config.toml
n_layer = 14
n_head = 4
head_dim = 32
activation = "geglu"
norm = "rmsnorm"
norm_eps = 1e-06
positions = "rope"
bias = "none"
init = "uniform"
lr = 0.00203
lr_mult_up = 1.11
batch_tokens = 16384
steps = 5745
Each number is 128 + 24 x the weight over its row's rms, rounded and kept within 0 to 255. Layers, rows and columns count from 0. Numbers have three digits each. The size before them is the row's rms in percent of the matrix's.

# q: layer 4 attention query, 128x128, rms 0.0631, rows 0-63, columns 0-63
# k: layer 4 attention key, 128x128, rms 0.063, rows 0-63, columns 0-63
# v: layer 4 attention value, 128x128, rms 0.0527, rows 0-35, columns 0-63
# o: layer 4 attention output (transposed), 128x128, rms 0.0518, rows 0-35, columns 0-63
q0 218:140150164139083142120152109143093165105107117143137130150133124130146101094152108111133142131116121137130132120165116124186147083132145124078147107084148163162103135105111175139144095078098123
k0 210:122151160132093142145125106153103179134128141142143148163155141157152105109138143129133150117128143122105132109147139129177150087121154132109124102068144146169108143126092170133121108090082103
q1 074:169127138128121141128153111143104173109094095153102125128138134144149128094166094118117140125097118182144134115152120130145116103147162136066131107107154152137131103107096156117147097058097130
k1 100:150161153118095146156146093137082140136139133140143130172141137147155100110137153119118139107138169119090109104130126120167133081118136164105135093063141149154105127125112159153101123090092105
q2 088:114123164119117155107142116105099168101105118146103110150127126119128111073124129101087125132110095138131118108160109158183129103139140123083143130118155144168125142104135189119135099069150124
k2 084:115150154124105151160129097128123160112114130153144152168136143155151134110135128143130143108158135149105124115124132113147147105148153146110119091081134145174123098138093140140124130103100082
q3 078:152096080132147100119115148131158099166132136116121133115109146156089124151136148143130131142132157133152141155099159111068114147105115130146117135163099090079161107133141095116133149159141148
k3 087:123114114129160139118127157129155106113113104119109098095108114090121152112127106152128104142090077116165153107143115117083131171157115120139140136180088127097148104115142094154135116128172156
q4 085:107131098095146116152108158105169096141140140105126131121130151122118129162158114152141114148097129124139131119092154150099099155125134143149108141178104129099135101106112072099101168160143158
k4 088:113075085122137109125137174104119120112098131135117099092127097114115163129164126127103127136111116117144131135127129146092105137150122120165124142163111119116129139110143092142142104123176159
q5 066:137168149144101148099179103118131131123152125177136109147101156115129107126117121140127153113102152167133126126161110163140124161121133118102136159079147112136084176101085155128143123120125143
k5 066:173131139136096096138161122175098116149150115148124165127126125174114109130126147179109132116151144088120110155095129127178101127144138124123131098100152150152098116157127161080105100118117152
q6 066:099121105138153149111128112130140146140129136124139185094115151116117138169117119121121123090081167091136187165089123162118121146117128131123154127153151144142157135118132122138143096104145125
k6 080:125094151113119124196069133147090146102125154138146130148119126125147147139137127187127151182125100113108132087129119135124137085088141128148098140084149132133101103111108119164137100104088089
q7 076:124165178099116131146131114127057126137105060169130125194145154119118137090135128091114160135124100170122102105107112150155128143140143139123112157103158139127133139144130158103129119104147108
k7 075:135112171122145128148164097128123123131124149146121134158114141134148130108123124172146111115128122141156122163099109143166110112166141111096127095105136141156119130100113172133167145134111130
q8 101:137161143120091130113154089119094162147122103150138120156125145097138094112127099110121119149147109141125127120123116134161127108154143120111148098077179156167138165127108151122159097095109107
k8 061:098116122150115104127126094104112133108163151136156167119086095162170128091127125099142158105138147139108119109075101115183107132139164129130164125115149140138126085124113181164117135141097098
q9 093:076108083100156134162097117145189079152181136132134139111120131127111144172129145137167121152146100081122135153087139156119115136132085159144099103130088109108172090146151128088121173156136128
k9 068:177156141161086113136115156121113154101104101136127151132106104105111119094150113128113144137099099124094103096148151118160134087115138124144132145124124118109077146099090095180154120090106156
q10 177:110109088124172106116114157104146111138137151110119135118125139137113138164104145134114114135121152113127137133110137118069090181136110134158121156176106104103142105135146072112106142153175158
k10 050:092138087117119158123139115111104139143107121114129107165122138099116139140177146139119123090148155146106095147169084121171133081160133119125127119117151124142148134148131125093109080112129146
q11 072:095128154163099192135135158093144119162141161094107127167143156139115158127129110109134123107148071151091111140111112174102115126113134120143112139117138129161136146147175145173105146171153146
k11 092:099107114106163109109114151113127103120145129147116125104122128118126092140118102117106125141163092133149131135101140119143093175129139152126122165164111097100128107110141066101152148140182109
q12 083:162110158114116100137153177156099133184085098144146130149145109126132120134151141131117135161095110111110127094138124108120122153118107102134161153134187127119096148083131124143116128067143143
k12 084:118105168133111117127150122136124150109113115161148164179163171139178091119138129136111145118119151131133151096148120101151121103130127116082138126093150153148130135148114172139150113096092138
q13 135:110112090127176125124116159123173076116160151098113128110119134112102155163115148144135108125136110120115128141089127140075106160134109142164125150155100092082138138158157078112120157148168138
k13 104:137156166153087106158143108165121144128128120126142142151161139157158114107130143129122148147114147132107138092121162131186158109130130149102113098092130139149095140131092170141120117093088100
q14 085:132168172138085174128137119102079141105120143180115136133136113127122143122111128096108100146143116152120127106127138113161193089128118119086115141058123129164102110112157157116116107106073101
k14 091:126094110131133102101108155122138104126098112090129090119150113137090128115101120148126098105140124112154123136122118171081097137079083098135141160158125133106168114156132098138109126143148157
q15 124:131140175129084145129124119161081146140123094143119104143156109152145108112147110098118151137114109134136121102165129119179151103128145129082129108092147166164097140088107174117154078078116134
k15 121:117113096124169112111120126109137110120109103102108113108112126088120154154126135133120101143125145122158149153114110114091110144135087117140115159184098100109148127155166085138145158154152142
q16 140:108112107124165120132112143104168072153145138106120128100119140124109151167103131124131113130125127118126127141098130135075119159131123142165104130170099106106148126129153071112117162177170152
k16 103:137155169139080131127118117151078141122115141163144135173142116146160122103149099114146156131135116132103109110150125128169155100141155143120131126078156146172076135128098172142122116094096115
q17 097:114101103110151112146110149103138093165139132100135129112132144136121135162115120149124111140135137111154136131091139126085098167130107135157115145192083104086160122137146086127128152175162131
k17 086:192112134119155117113127121113170122134085132145124104089107115100111127116155116099124123143097095115107129108132119137077134156164144136163151152184108144120130124115129106152168106106171135
q18 077:122094084113171110133104163098145112161142139109095101120141123150131122150144119153105118151101099113151136116137128124068093166145127144152123150188116128086158126145161104080145142157156161
k18 078:141135095116155119157144130085135144150134116148123116115115127089150142126154123096091100173118124144137120140152082100074093123138121166136163155178114106115135084135167095132153109158171151
q19 081:111079112105168093135116153134148091147133138111130143117108134113130128152101135136120139133135152099139109137116133115086123155116102142165135139149125116102160102142140062118087168179184131
k19 079:134100077143142137099109172117167141151120113136091116138111122097115129138124115125134135156107087145143156110126110105079089155132121133152137158160085113101117140133147078134137120168183172
q20 071:128175152148089158143124103130127161131124128134122129121113128136160128142144143093110127106115139132100110106131106116131150105152148141132160100116163131178113156144114173172118089133115111
k20 069:115147126120118116133087099151134062141179177112143141181164142123129122114138144114104159121137167120108114128142147093197139118090118109120100117118158142126111139132142139100106175154129129
q21 079:192150116154109158109107131117103127127114157124138126119118142141145106100157148090124149127150122144108116115110119135147153133145132127093143138063107117174148170123136159139135093111080080
k21 078:128175137135113127151156126140096120091124094139138142106111162140106104137129145103152115150161129147118156175126124110121123112101141074114123106069134152149094138148101159095092169126118117
q22 081:106139160139128136105136099157087151100117068143129112141146121140150129085120112085131158109131109148134119143153121158137146110153104130113141119117175155190124154142163177135150098129099138
k22 076:127151156130127165129157093116123135133135141142124165176166123183125106132099140157167140163124140132115098140141109099153154101124149121107085116097169126141145091123112144108150118139109121
q23 092:155097148123092099142091149166117124108145112090125155141167127159112116126116142161191123145163120134126131126090151151158138127087108139119101138116111121094109133160145102132138163106077074
k23 096:151151153124126149092168120106138144132114122097122131079117127110093113082094087120127109121139079141127135132143184137137157148125106092131122123144125103095115143112120123110183133107102140
q24 063:136124121067123166147175132141156155117129139155121139112108126105101122121102074140107108135117134089177145149138125151100123102113104108087154076138131146127150155107121109110124165102110160
k24 104:154119112134143166120140139106123113131118092163120090098081104134143142149140103126119101128107071134140098127106086133098140163128182158122127145164107124125136118134152107140113116155145169
q25 070:104141106167113068129090108139112107076144135115122116120103128155092100102100148133143085104151156164103117158138163138104095169111075146155110142149121126130121150172168114153137141108132122
k25 102:095138129137104162134123168148120117142115114117143119131142153139112115123128141140157108142117106120106134111155113096167127132118104108138112121100154153146093114136094166168119105103088121
q26 044:095127151140094161060139131086106157139118179117115120118145129148128163146079091105078169120135108182126133151112091144092129124173162125125152117134121154132148100126152140128129156113158120
k26 221:116157167125101129145131091135103146133142144130153161166158154135150121110122158127137157132136149121109121129126131125179142075125145124120137106072148144179109128132095162146122129111080093
q27 107:163107109099148079134103117117143108159135110111168128111140136105088120179117138149142110139108152161116141122123132155070134114150105130160100170148090136100131112126122098140139090133119132
k27 097:151141152097152122085129134165115139095156100113137131157122119133124117070115118121148152131151114127104135126143146152105160130144135121147147161086101119136125114098113170153138118107088102
q28 107:143151179129096134122136110152106184112126136142155137156143113132159101114157141095141167144097106147113113107152118112175140091142162144117147124079164139174121136128106153149155091096111102
k28 090:134112081136176093111129138109172101142152119088114144140100128093102126131107126113096143140103105127140140159126131123109140139158109140158147138163114114093142106114171129109124164171149154
q29 094:152096124108163076136101133137141122128108122125119114115108115111109111130106105120097138146108144137091145116129114114087125151156120089168131140156121125155150136132130084156162095127147128
k29 110:124134132127115146130148092143085165122139107156121139185140163169170089127143136105148147112123143150118153102136142128176162081146164109083152124073140148181109121144086153145128104123099119
q30 117:125095114108158106128107129093161079148132141095117113087100118107104154156128147135107133115128120105135120164096133122091101174127109136166106154153089094092137124149144107112121165178145137
k30 106:109163172142099138128105111138089143134127154147137155156167169142142134095152149141115146093135159123095134100134150138190122094106147141143126112099136139149126125115099147129122123107093111
q31 108:132128151131072124152146123145091158130112102149153111147131123125142113098169114109107155134129138146116113100148121135186145106144159118093138101095181132174112128118093174122146090087108142
k31 118:132099078123153135093111140107141114148133131128116117106097115101117152140125114137106114128114121147139145139137113137070091169157099131153129168195101121087154126120170092142151141160167151
v0 129:143148121131093085095091127116100128149152129136167120129076102166134125101139135088170172097138127136119104127088122142130108106139134118130107095155117120116130104102131099127131147135106142
o0 135:117159137112109127120087162126136103164146155129164123144122097104114122168134112127121161178122155139167124163109096150089109110134149165113088124113100123119115143121127079137157171144110108
v1 123:074129147066131088104147163119146115103106145149146113157072110131138182098137117103153098173157107134107146140106135077121146137083177127110094134129134075111104157165131130089099119128119099
o1 127:195123138141088089133141118137171121126123119135115178149164112116132155096151138139103107158090148111158106114123139117130129099129135129142095085134111099175091105147102085114084165114121142
v2 143:134121109104116087149110158129123115141156161097122134144140078101164167075162103130133173144110090108095102131112121109128157137093124081159130118146121111141075138130090146167137149135111102
o2 140:158177154082097148113137126144142145116164096149084099130120107126143141159147117121117107113149161186114122179115089125152071121111145134152125120146144153143092101140145139116117096093093114
v3 149:135165127125116151137135150136096131094142093117118132104120113156150114140130090101113162134078105157119175139139125104120121146145118127142127142129100100109133145136107155111146104137135152
o3 156:124167115089122124159119153162125111095127157125131147090135105162132129110168111142126135150102123145105126104160176139156159124161142114109141128120105139119122121201127164154124056146118147
v4 143:141152147166141142189091133104113124168098131141114155126158154100111115130118089144134130045110144084091136143112130164108105148133081147144162126159136186123154121140118170149145098133144147
o4 144:063145115150159148155110111096109108122132156120067126112154105133158161128125141130146145109144136137132154125154141137146132146178137114086104159161110139120147138112161160150187085131165092
v5 126:150134092175160147135100152111119102143129149151114147137157178127145096145099118106109152080118133136097155125093129125111047138143142196123101160119193153136147114128145126114133106117149119
o5 124:127104109150131094114092105126108119143146136109112128134121165111137109151121162103120152195098134150135107101095152143140156150169134149153101152180137141128147107079126154120198113153158098
v6 141:100115140111122143104146094120132133132132107163095099147105126136144121128137147113096114163146101140163098129143132117138107110101205059107155183130171116100129115120148128147152116116137120
o6 147:093148111133117178104151141112121157136069128114138141144119106105125098091108129131055115108134172147116106114164114140142123122147119127133115106144156132184096106114101119089084149081096128
v7 111:151137144127142144150137084122113125171141151136092128132151175151149080108131137125125107130154151120084115141129143099139083148153145154147128142168155126120127121097120118155073140089150090
o7 118:122108098163118117147101122095086150128111104142146087149122150131126123157107171104118164144152136170150128099160133145150139152133135140181147113154152142135114093083129102099126118150145112
v8 135:118126130131167187132121155102121124092149102107133135145127152151131141141134086083058167123133131136147169143128130115110108140143161110085108128114127129144157135131174162130171116116138133
o8 134:103138124138126143160105116130112107103118180125084123142139179111128119078140127133130119138097085134114097117092158132119144153162088125123133148132184094122150087161120136145131104107099126
v9 135:072134159139148112169135155160109105142131166070175135173120095090137157087144138134123164156130103145107080128149116133150109150080141066138169125131103117134135121113106152152123145128108112
o9 138:130168140122096151176130131183151121087158083136114143141142099143145120126152115100144132096157141137099094158145086107124106144136141124169120104153161125143120128124140090093136135140117145
v10 138:172139126096143116112122141113117143121155148119170111141119144065133148125141121136120130142148166159150130128138153112130113125134123111101139128111092097140157130166143145078126121118155143
o10 142:156139173155113093121131133135086149095109110109167144159133166118136100130127139154141100075100108118162112125087139102113113153122118121183131130097133105139144170171100112129134153132145163
v11 101:131113157136117106184117182134129113099103133123114169096117151121126133147122164118138107133068145150151131088115131090139157150121096102149138158112146098142151098165152139165137142148093101
o11 106:204129101157126086147113138119117091100158146157111122118118158169133139134159112158112111154093120137102151142117149105126151116114097159090131132121107136171101161132120173091152090122102103
v12 126:113136103143133131152097144134151110103126100163125177145128165168117090125120158092107124108131114115112140088130153134144073165131130161118097152131133102106132121116111179075175121132121156
o12 128:122114119144159110150144113154105122118098141149146170140120115104133143146134134154138111187089155142138141105108171153126136153135100113178118163189160133098113120138106126158144116150146168
v13 144:131096155093154124149133109094090148161115101133099111110137152115161095120130167166134093143151146122119154137163123152129136124128125177143177099141117098140099149172109092150088165109097085
o13 140:068125127137154119120130139095124143132101075128123099109146125153116154127107164105114105070134146103140127123136131098125116133092096100152154145127094136134137131151148134142087103135116115
v14 113:161155119155134152108137079114103141159113101126149093122106147114112084149141143119108120127124135147135164168167151167118137144181078122088122133158134122109146140134158137113136139122150166
o14 119:053141126113139146103126139108141158148106149098165138125106092107148116111113119147118126095105102094136117134122128146117151093158119123107149118058082157154146144156104135153124132129150138
v15 147:088137162159141082138140126134088122119174143100161141178107113110130101092129166169124119127165186138118135176131144126145102114164093118087124106152156107138154141113140123116145182151144129
o15 151:086133126110140130129136154110148117154153167111125135140126146106147121127118166136131144055087106108125116165086100115139111124108114132095150141095156136157162170136132102118152151174144125
v16 130:130152124161123109100131146167181110130121067118153167146162108164106138112089137088178110157120121095122091109105137147105124132097137131127082129141127138113128156094102145147132104144099121
o16 136:154096114112129134109169108126137114116144139183127134112123088131110179134082085146140162180137143124152181113130133155119116124118118151119117138178128128101097091098145162131088141152104135
v17 120:171173131113124094142113122102109132178146133137157168111148147108137101128126177103132137095138169097104149100115175147140144162185124167158098106136127085092131159130132134146139148112120158
o17 128:100157135130165097154106134070105130153118109130174137105158106148154117194136111166158131187116124139170109133119160144120112140103111128148106145130123178089128134131098135118126142188128109
v18 123:102096148149156131151120123090161117127122130156100164113100124139118126119107161137086132124178144131116095104143159096110147120113148109128109126144162085109098154090126115104149168133099140
o18 129:115110154138121099162154136138133151123108095119136133121127109114140104171144128163081121114095133098107115063080151137114159111073092143153169150157156108127131103119126104111131146115099159
v19 118:160136148122136111159087128122077106148156155110120140168144092127164129144163144176078170099118138140082076090117137146117102151107136156157144121141136167119140130112108147142121162104151132
o19 118:132166145085114148156111125115074112105157124121138096142136144153128106137160108106154151119136162172131118142112117099166145130146155118157123111182164132116118133096148108144193084168172125
v20 114:135129149158111153101138136115123133090108102119157124130084130134146162113138104156140132147092129097127146146129099115133127114138132117148124135163163124158128151124111127178121087123148113
o20 121:145135104114144137091124140126182093103133163130087132107119095106140128123113093108141133126121140119104129140202121147130138116169135126086126145103117133138121150162151139145113126111095107
v21 152:109120115160108138174158150139118110098157122153104115129154109183165116115132166101088142130084125157107146141122147093150067110138160130136129160112125109131103143146094127123142132115146093
o21 151:129145100120141146141149172136098116117071119133076129104107150142116125127162132127078154169113131186099115096136138107141172142151117119147134149168146115131131110135146110089116105159108142
v22 142:113102169122157113130154131127130122094118108107121129141106125148101130122123176099121116145110132143101148148122133124127101140100142095137096135143138062157100163113109117123116161160098086
o22 149:113107128150120126147156121151159156099102073163125133144147130145136148114140100134114131113097109127144113095086109129150142121106090132152128106148157103134121120155149123149134117103093158
v23 141:134115128080110140099107132124165140115160126084110133148152153154124140139117103110164112145087102113119169154099138101130115137105116174154079142127148135140137127162147089118103139134128109
o23 143:141109082183143086070100116120154082167146158125133116142154161143121162108097114109157137150134123150149132096124135126183096115155142174119114119120105115128112129116136147137126118145136086
v24 134:133142135136118122162102126129115137148154139171137092097155080093156159146159101129114123162147129157123103124110097119139136112093123117161166112103078139145130105134107147176105113104129140
o24 131:155145132089126100145138122128109103115114099154133140111148116154139107128112104145136113101131108126124132112165149098096141170136194100161132123149152135146135132109122123095115158174122144
v25 134:119116132152153124142116122122151138157087112165092166100134136123119150095097156096135111084127165114104095159142102145146108152091132151141150104152121152108137163111115141111152113149114166
o25 138:062141129138161167147161090147118136113111125137129135116142091094131186129130109131110116097129116100142147146171120146112148164129144101148102142167113134107122134146148120165110124141136093
v26 139:112142119067132138111126122094148108177132115102152131154112164150149113169141151119171117158157090140111108136105129145136136144173152174117147099131109118130139118116100136140082140142150138
o26 144:081094144138135138142113109117120097144147099134155101159161122171127150122115133158185140164110119095163109100147111129117110092143147131170115086113137128120145133122125142142089183193140145
v27 128:134156133100122124136144125158149112128128149110105105091142143137146090182103101138105205105138107135142152113120166107133136143133113142146090148100080130111069137147088116094122107129121109
o27 132:125153137142109113123108153102085148118132103088112141108104142152083130161128146116136149188156137141116128102093162140141151165099113120140142103132145147079115110147155138114111087125084144
v28 154:123164131094141093156179094156135132149139176122074107127112138134131100141124134126127118118098117129108099113151144152112133148165088099140093115133161176136115118107136090121140157151111107
o28 162:136113120146093107135112161087109150189115128130138133155121150137118113125153131112120163153179125165101129146091125111150136121089116129086146106129130146136149127077117087102194117105140125
v29 128:142159125078090111150141088119156128155122151179091111125104112130089105132120154119135117109102130188132111128156138137101145107149115149111139085115124121118087121140153117127108146139142131
o29 133:077117138144145119145123183066079150152087097094118151094133085143114136139151122137109141153137145135156138100106157150151159124128139131102133121083109148103122117114131112128089175112127153
v30 156:140131129066165157141137105136128147169102147122100118134162153136131159167134104106132152171122094134115123149115106149148129154143172124127120089130153142125110120113086108105072124122143119
o30 169:076122112140124158134113115119102162123110078121131077165185144115102144107104104080138111142143089156109112084152139116156096128099136116151132088164146123108129090116102131138119153117130158
v31 139:113124121174133135121177132151170120160096144143108142107130095111113124124123082137106128109143089124183057107154091155143143137136112134126131156114145161122114105134128125144157088142125142
o31 138:120114109112117150139142147161136134144156121136110150107114127114144131110110101109108147152163121121079117143145116147114167125098136138072144127153129133132119126056130111104117142096121140
q32 079:149155128150117145105153080097126158127126106154120074158131115148142116115114098094132090145099115178112174122141141119135128108128142155093164107106146161106121104100111166076123111114109151
k32 115:132146138126113095150113125113118155131154158138169153161142162146147124122141129133135179121146145112104139103116164114172131112122132149108124133097167136159124124116089164128140086109117099
q33 066:070125085145145126109089161141128131123119178095124114164131091128142108099120143145151109137091143115147125093087096098144149152136150112131119166125112108127145097170149114137164110125127212
k33 079:110098104132136127100129131083142111144128095113143081107105135157105115156148098133117117112088102123173152143152131128104157139141096142165118135192092105101147098159195083157124141161140174
q34 082:129149146146110161136136084102109149118086138131152144147153110153142133091108113114119115130106139150087146125144117130175136128125173092126146108071138150184114125119114134130120107108112152
k34 085:121141151125124118161110125155127156149136113116144152138136123134131148155133161147124123109179192104140098118117143167138123104095122132118156092141113126140142158140096158135131122117085108
q35 075:107043087125140120136127149123149118093131144102145091116138138140100112107146159139162123139131130120168130114107111088107158099106118156106111118150148128099113132122131143129129114126102124
k35 076:132143115105127140094151123147093126125127131155114161147136159101102134136124105134115134093103126167108168130128143109128151159152151109156109093116134128119122106178117119131081154128161138
q36 081:103088144128089122140113142152105105143103154116159116156097106129117115138127095161133143125144113130141150086172132082097129118154149148108123122129133128093142089114107124124048149116082149
k36 081:138126093107114117176129113104126153141181118118149147156122129109134097123132156123116144115104126106075095116151129147154126117090098156170130126113101130101151140145085172114076100159147131
q37 091:117118113095166066094110194131129108142136120113162138123116159109113128164135125130142144173143094141144140112123092104109140162162101127114133163183103120137136120122102089148118127125100135
k37 064:133160112132156137110101184142122090089111108104145143086112118115118098138148132102105134132095116121100117131150107167095092168135128108141119176154110104101150125137166099141117086135121182
q38 088:151162156141119173143137099123102125119150107164144159142138152162181129139120118084111109123128147168123161113117136160139130106130127106159182093075148145189120166130119126128164141133127124
k38 067:121157113148129153143160122135111110134166156120133081117124105152116108130095152122144148145147147109124110098116093096156159148155127113101081107121134111154096111144172119155172144140128142
q39 067:141077120113172137116108142182135128191118126154121086139113119117098124108139142125125111149145158102157108128161156140140119095137148120074088129134140153090137143138152124087137098105192108
k39 091:127107088133151124135110124106146094134157097133123116113106149114172109147116076119127083128095141154149154149145122138090105154140088154133116145143102135109148101090142085134117122139141168
q40 075:189107111137113139138138123181144139144141133133122094124121139134100141179184125157159125126117151114177103109130122118136162104087156121132093131142140136088068109130117134135140093101133135
k40 099:147112111099137116125171096132119148126103093120145160112104124079137104087123111114105094135111108153140126144153125162104113139130085112150157129146122145103123162100115150143116100136163156
q41 078:129087091091127127113157168153133105157129163158064119127135076147130142134130117143124159109134135090125122111190137131117107122090154153086092125135113093076103110110148135139148118115142154
k41 095:125099119113123116133123159119149113149143113091133124127125123114142133180160147149092147117121127154107123133118136145087107131121081136150128166152103116115124119083108133131128125136191154
q42 142:140150166145109166144157096106084148132109117144154155142135132154160117111139138104109142111121143136136141122131138144170151081160152104126148076076166176183123121117104169127145114110113114
k42 073:142126140153111164143087107131107167134124110166138143154141133169130109125127155137167122097162128121138141135108100130149124125126165136088160083144136176148132126111144151132129176115085128
q43 113:111118085120203129146103143120155102149117153108118157153144124126140120160112110109142149122137127084144126154102127112098103154139090134125136133188094110102171106148127114144093168149137123
k43 075:084091091112113110101120104107081156166107094152142102153165171151149108117132108120130156115160143131134137129134133100115094122158133128141138137164206102119128097126154072147167128122154105
q44 084:148109179121116142157113136205125109083143137104099133134121120197100135106100103120125119125107133126122144134124154144140152123113120141098104150101157143159102121182165171089160107142104090
k44 095:164099109125114110082117129145153140107102102113168149129144130133090136139122131135139086123142118093119107132146115133095123144094066127153136164150122112075126128144134097133095122109118120
q45 087:140103091101127156156112154178175125111130173076141163132160157149104110127089137162163111113130115135119130109156151112121170127085104128138127098120127088098126156121114124150097120118154125
k45 083:112121154102121097148118146142135100131158143083171181132146157122097154122123160132147142126130125097111123110093114109121111149104129112117129112140163121120109131110109200154086133096114122
q46 087:085163087136103152135108119074105148166102113128122101153136148088166109119162124132132141098179134161100101142130102116128136105150147112114154114154095129108147101112105109102101116116116147
k46 088:062133130113156134144099098109129130124133138101133108127109163099200141126144138131114145131132120139108142150102162117115126110174122151130109117139157142155158121064131106101180147172142148
q47 090:137114114112113125152109130109121111151097115165150117201143155063107124170135126140139169111166120122120117125116104128123094158155129123133146098121160122154131122141096121132121130083160167
k47 093:123068121100125135117105107126110109173110107168100123164133140129160142123142133152081149117113072157129082119115136102140094109111144125146138105114176121121124134087167156183188158133165145
q48 099:131106103114155119121112151098150103171174118111126130121143144116118130149110133110112143144111139120147149170092111126095092174123129148154119142158103094097187118129142082166123166178193128
k48 077:125134149128096169119111117113124112127124111151140119127141113116163108090160110115141092146097111140130153121110183105095128092112157123130105079078139134139103151102078145131167104092136110
q49 092:147151141151103155130157109118142175092111113141122130132131106149136126128162131124118140138127132137118151124154139141159156082147149123095133112079150162174108129134100153096126102118095123
k49 095:121129140128137069162117142168131156111127174092118149155108128128126150147104129141146181096142168078112095140113109158147125137094107133118137137142157124129125129126112161104136109125099098
q50 081:106173122186101199164140069135080136059142146157133144137135111155142145097124127075101128128138166161149117111129150131135159120121109106124157097076147124150094125142148133107099116124121135
k50 077:145148150131125109164137124149144131126148169137163124169144161155142151097135133122147130152136132126146107122131170132151105103092168129138128116080140144139120152132105159110143134122115098
q51 100:154089124090166071124141195136139097130138143100135118122132137118100122167116135141147142116139111117160093133122099088079121164124107142124114175179117111070123125102134085129154161151151130
k51 090:142105094124128134085116143104141116135126068129109141071096130097137128163150138105094126127089106165124147139142115142099140134147109120136164141159089164113152111101130105118131119135132180
q52 088:133140161143104141089132134100115137114112101147130120135106132161162065077129134143122143133133139152111142134167135121157124117148143122081145129098156172185124120078103124128103118086100153
k52 094:132154149126085100177135107145116157174123163147165127134126165107140126160130132130130138126157152100082113132126148147125140112112113158121141095129113139092112128145108154104116101114104143
q53 083:170165146148148122092152126112092129155164087157129157133145131135109107114099131127100131120118114148143127194115121149140129146158149112145153137116156173158145112118180104155195119117182123
k53 080:141157122101144125095131145156122107118108184141114062126146123142088186130156131137162143128180169120156134133129129071146145139103140083091116156129132130135083125140121158115140134129125099
q54 074:154076099077180094116104145171151108121101133098124088130111105121104164116143146155143146137138144106126131109127132082085126157081114164123117108173128127088099119127121118112119132131153146
k54 097:118081108137144145096138123082163116132142094122129115127123157097134086172136096123112100109092090162148132131155114153118125121176116144149146130161099109117164137142127116133138131124163168
q55 099:123075089104140130088118143144158096136132158112105091128141150129089158140164126160131124141127103085130140090154115083117118134090135161121126132154107098086131121130121105107107131128153145
k55 080:144092101104135108148119133083146092151141122141146148150116116103159115144121157140108136130100089126137150094109148126128106155133101151176157139156113120067118122111103143116124085118153156
q56 104:142105087125169069122121170131145150085153147109165099152132134128055134152127153164148134161148129096090085125138105121095117149135093152098088170139121121101133084115129116146124122094139139
k56 075:191106110116164139131128126155118122135115102158132126082128079110145133108103116122112126149136101142139117155143137114087143188157138116148161142118091149111128119116135097116124117107120156
q57 081:101093089108151106123146136094173096136112140115114140120095093092100151126133105134090141146102097111117148115156099079094130143168131140143143152151119095112145083134159087126107117118138148
k57 085:153148157102134058171107184144117130117148148114124137121120151113160126160126134165122158115132130117124104103068170118127090114107140107159120130122134127125110126106091144148111140112119095
q58 067:172122156109093130108148112182129150143127142150135133128129098154098152162174139118165091078119137103122115127122143143143111125084128167123127139096111135150098182147120146158166122109151089
k58 142:149090092125140120112138124107158121134110104110111122114129086096125124128125120135099114138089092146138146157117094133084107138146104110141146165178112105074141112113146096150120115153176159
q59 082:083131089113179122112111135127160076166116150110147117105133150124162164140081119096138137109119114148090100134100148150090125163144098139151147122118089094127143129126139089168112168154144107
k59 117:119140171131108118163091138145131113129119170111152141163171140164135106097115114152144158128166136125121138101108161108161141102131133139101110112082142131170106115104076174123130141097092108
q60 092:155120102098143092125142162109113106131136128122135122144139137126122109159160095148114161166132121131136136120130110095113112089148159164138141189123092135121126100080117080083128075105120146
k60 081:160148126155161144158167196151120116115133101165157114106103155108092166129150137166121121102149109128125152141126150106166157171151112089107161123161154158117114124154143152140083085086165126
q61 082:096124126127109138147133116067103160133117129110139133119079126150200096120140135122099175150133138125125102134141133102140117117158111135131161098146086140148122118105099115112135144144116155
k61 088:103185130109113124163106135109092111143138145102098129134109167189145102129099149162104118114121143138102108115102130108109119160128181156154156118128099099163136130144132082150154126201125117
q62 086:151079190152076117133113097144111181143114113121128100126117112154132171149176141165146114085094117118133113118162114121116122106077127130136115154101126134121105176126125112122105109155148118
k62 081:165145112094145118111140165109117118110151140146111174116108086157096118104099082126118109129123104146173103133125119131118152155155136102166127136099085109123147141134113131063128086163146137
q63 100:111117094117151094141135166124097103125131162084138146147109105139103121081118146128130119104152092075151131100094139124101120100138082127176159135105127114145167174117106115142104136129153106
k63 098:155155150127137117146128116127135116140117143136132126134192162111118164160133130162131121139122108110114147097067117105121151118103168116121134117146151138146125097111141135167113114104127139
v32 094:119120093137134145158130130121146113183145117138104163153166152115126142158158110140081121075138125118130201086126144126142145131084127166114134149127121125154141128156101140117123082145132133
o32 100:140116119118139122109133127156127109114140135116049174129119154099134142139100130135119099100142179128116169113151127120115168169134091148082184141162131136156119131104138109144147041105096122
v33 095:104166135132132151173108164145132148113153125129117080130107105117144125124141077139143137110111168155111147105096129093131181129094118093127108099135142090146100109123134150080111128152129110
o33 095:142103128119155126122131121136105155120164112136120133150146108156115152115169127127166098075093162087109119107069120090118141166124101153102121121144174090138078131166150138145120109076103127
v34 087:087096143159129160157165114127089116113133116119120121097123107093122165125103110163113147153150141171159143143151133123108117126101146057086155173105165140069114112168111116120136125115137122
o34 089:120140090143175131146150103144137195108082135131142141126165164103141131084091176114057114145143149145132103103147149129133145168168145097109149112158163115168128093140080121146109134128129135
v35 088:119154129117100164100109092095158093149157098176141122099139133113158133098126148107123128142109148118130167127152082142149122129137119105101139120153080156127132147122130121181096147121101133
o35 088:112137146097137153123167126129110099121106122139139131089144095092093133117110125148108117147104118182138156096189136138146109150184142096140144128131081169140146098133103156085098143117118130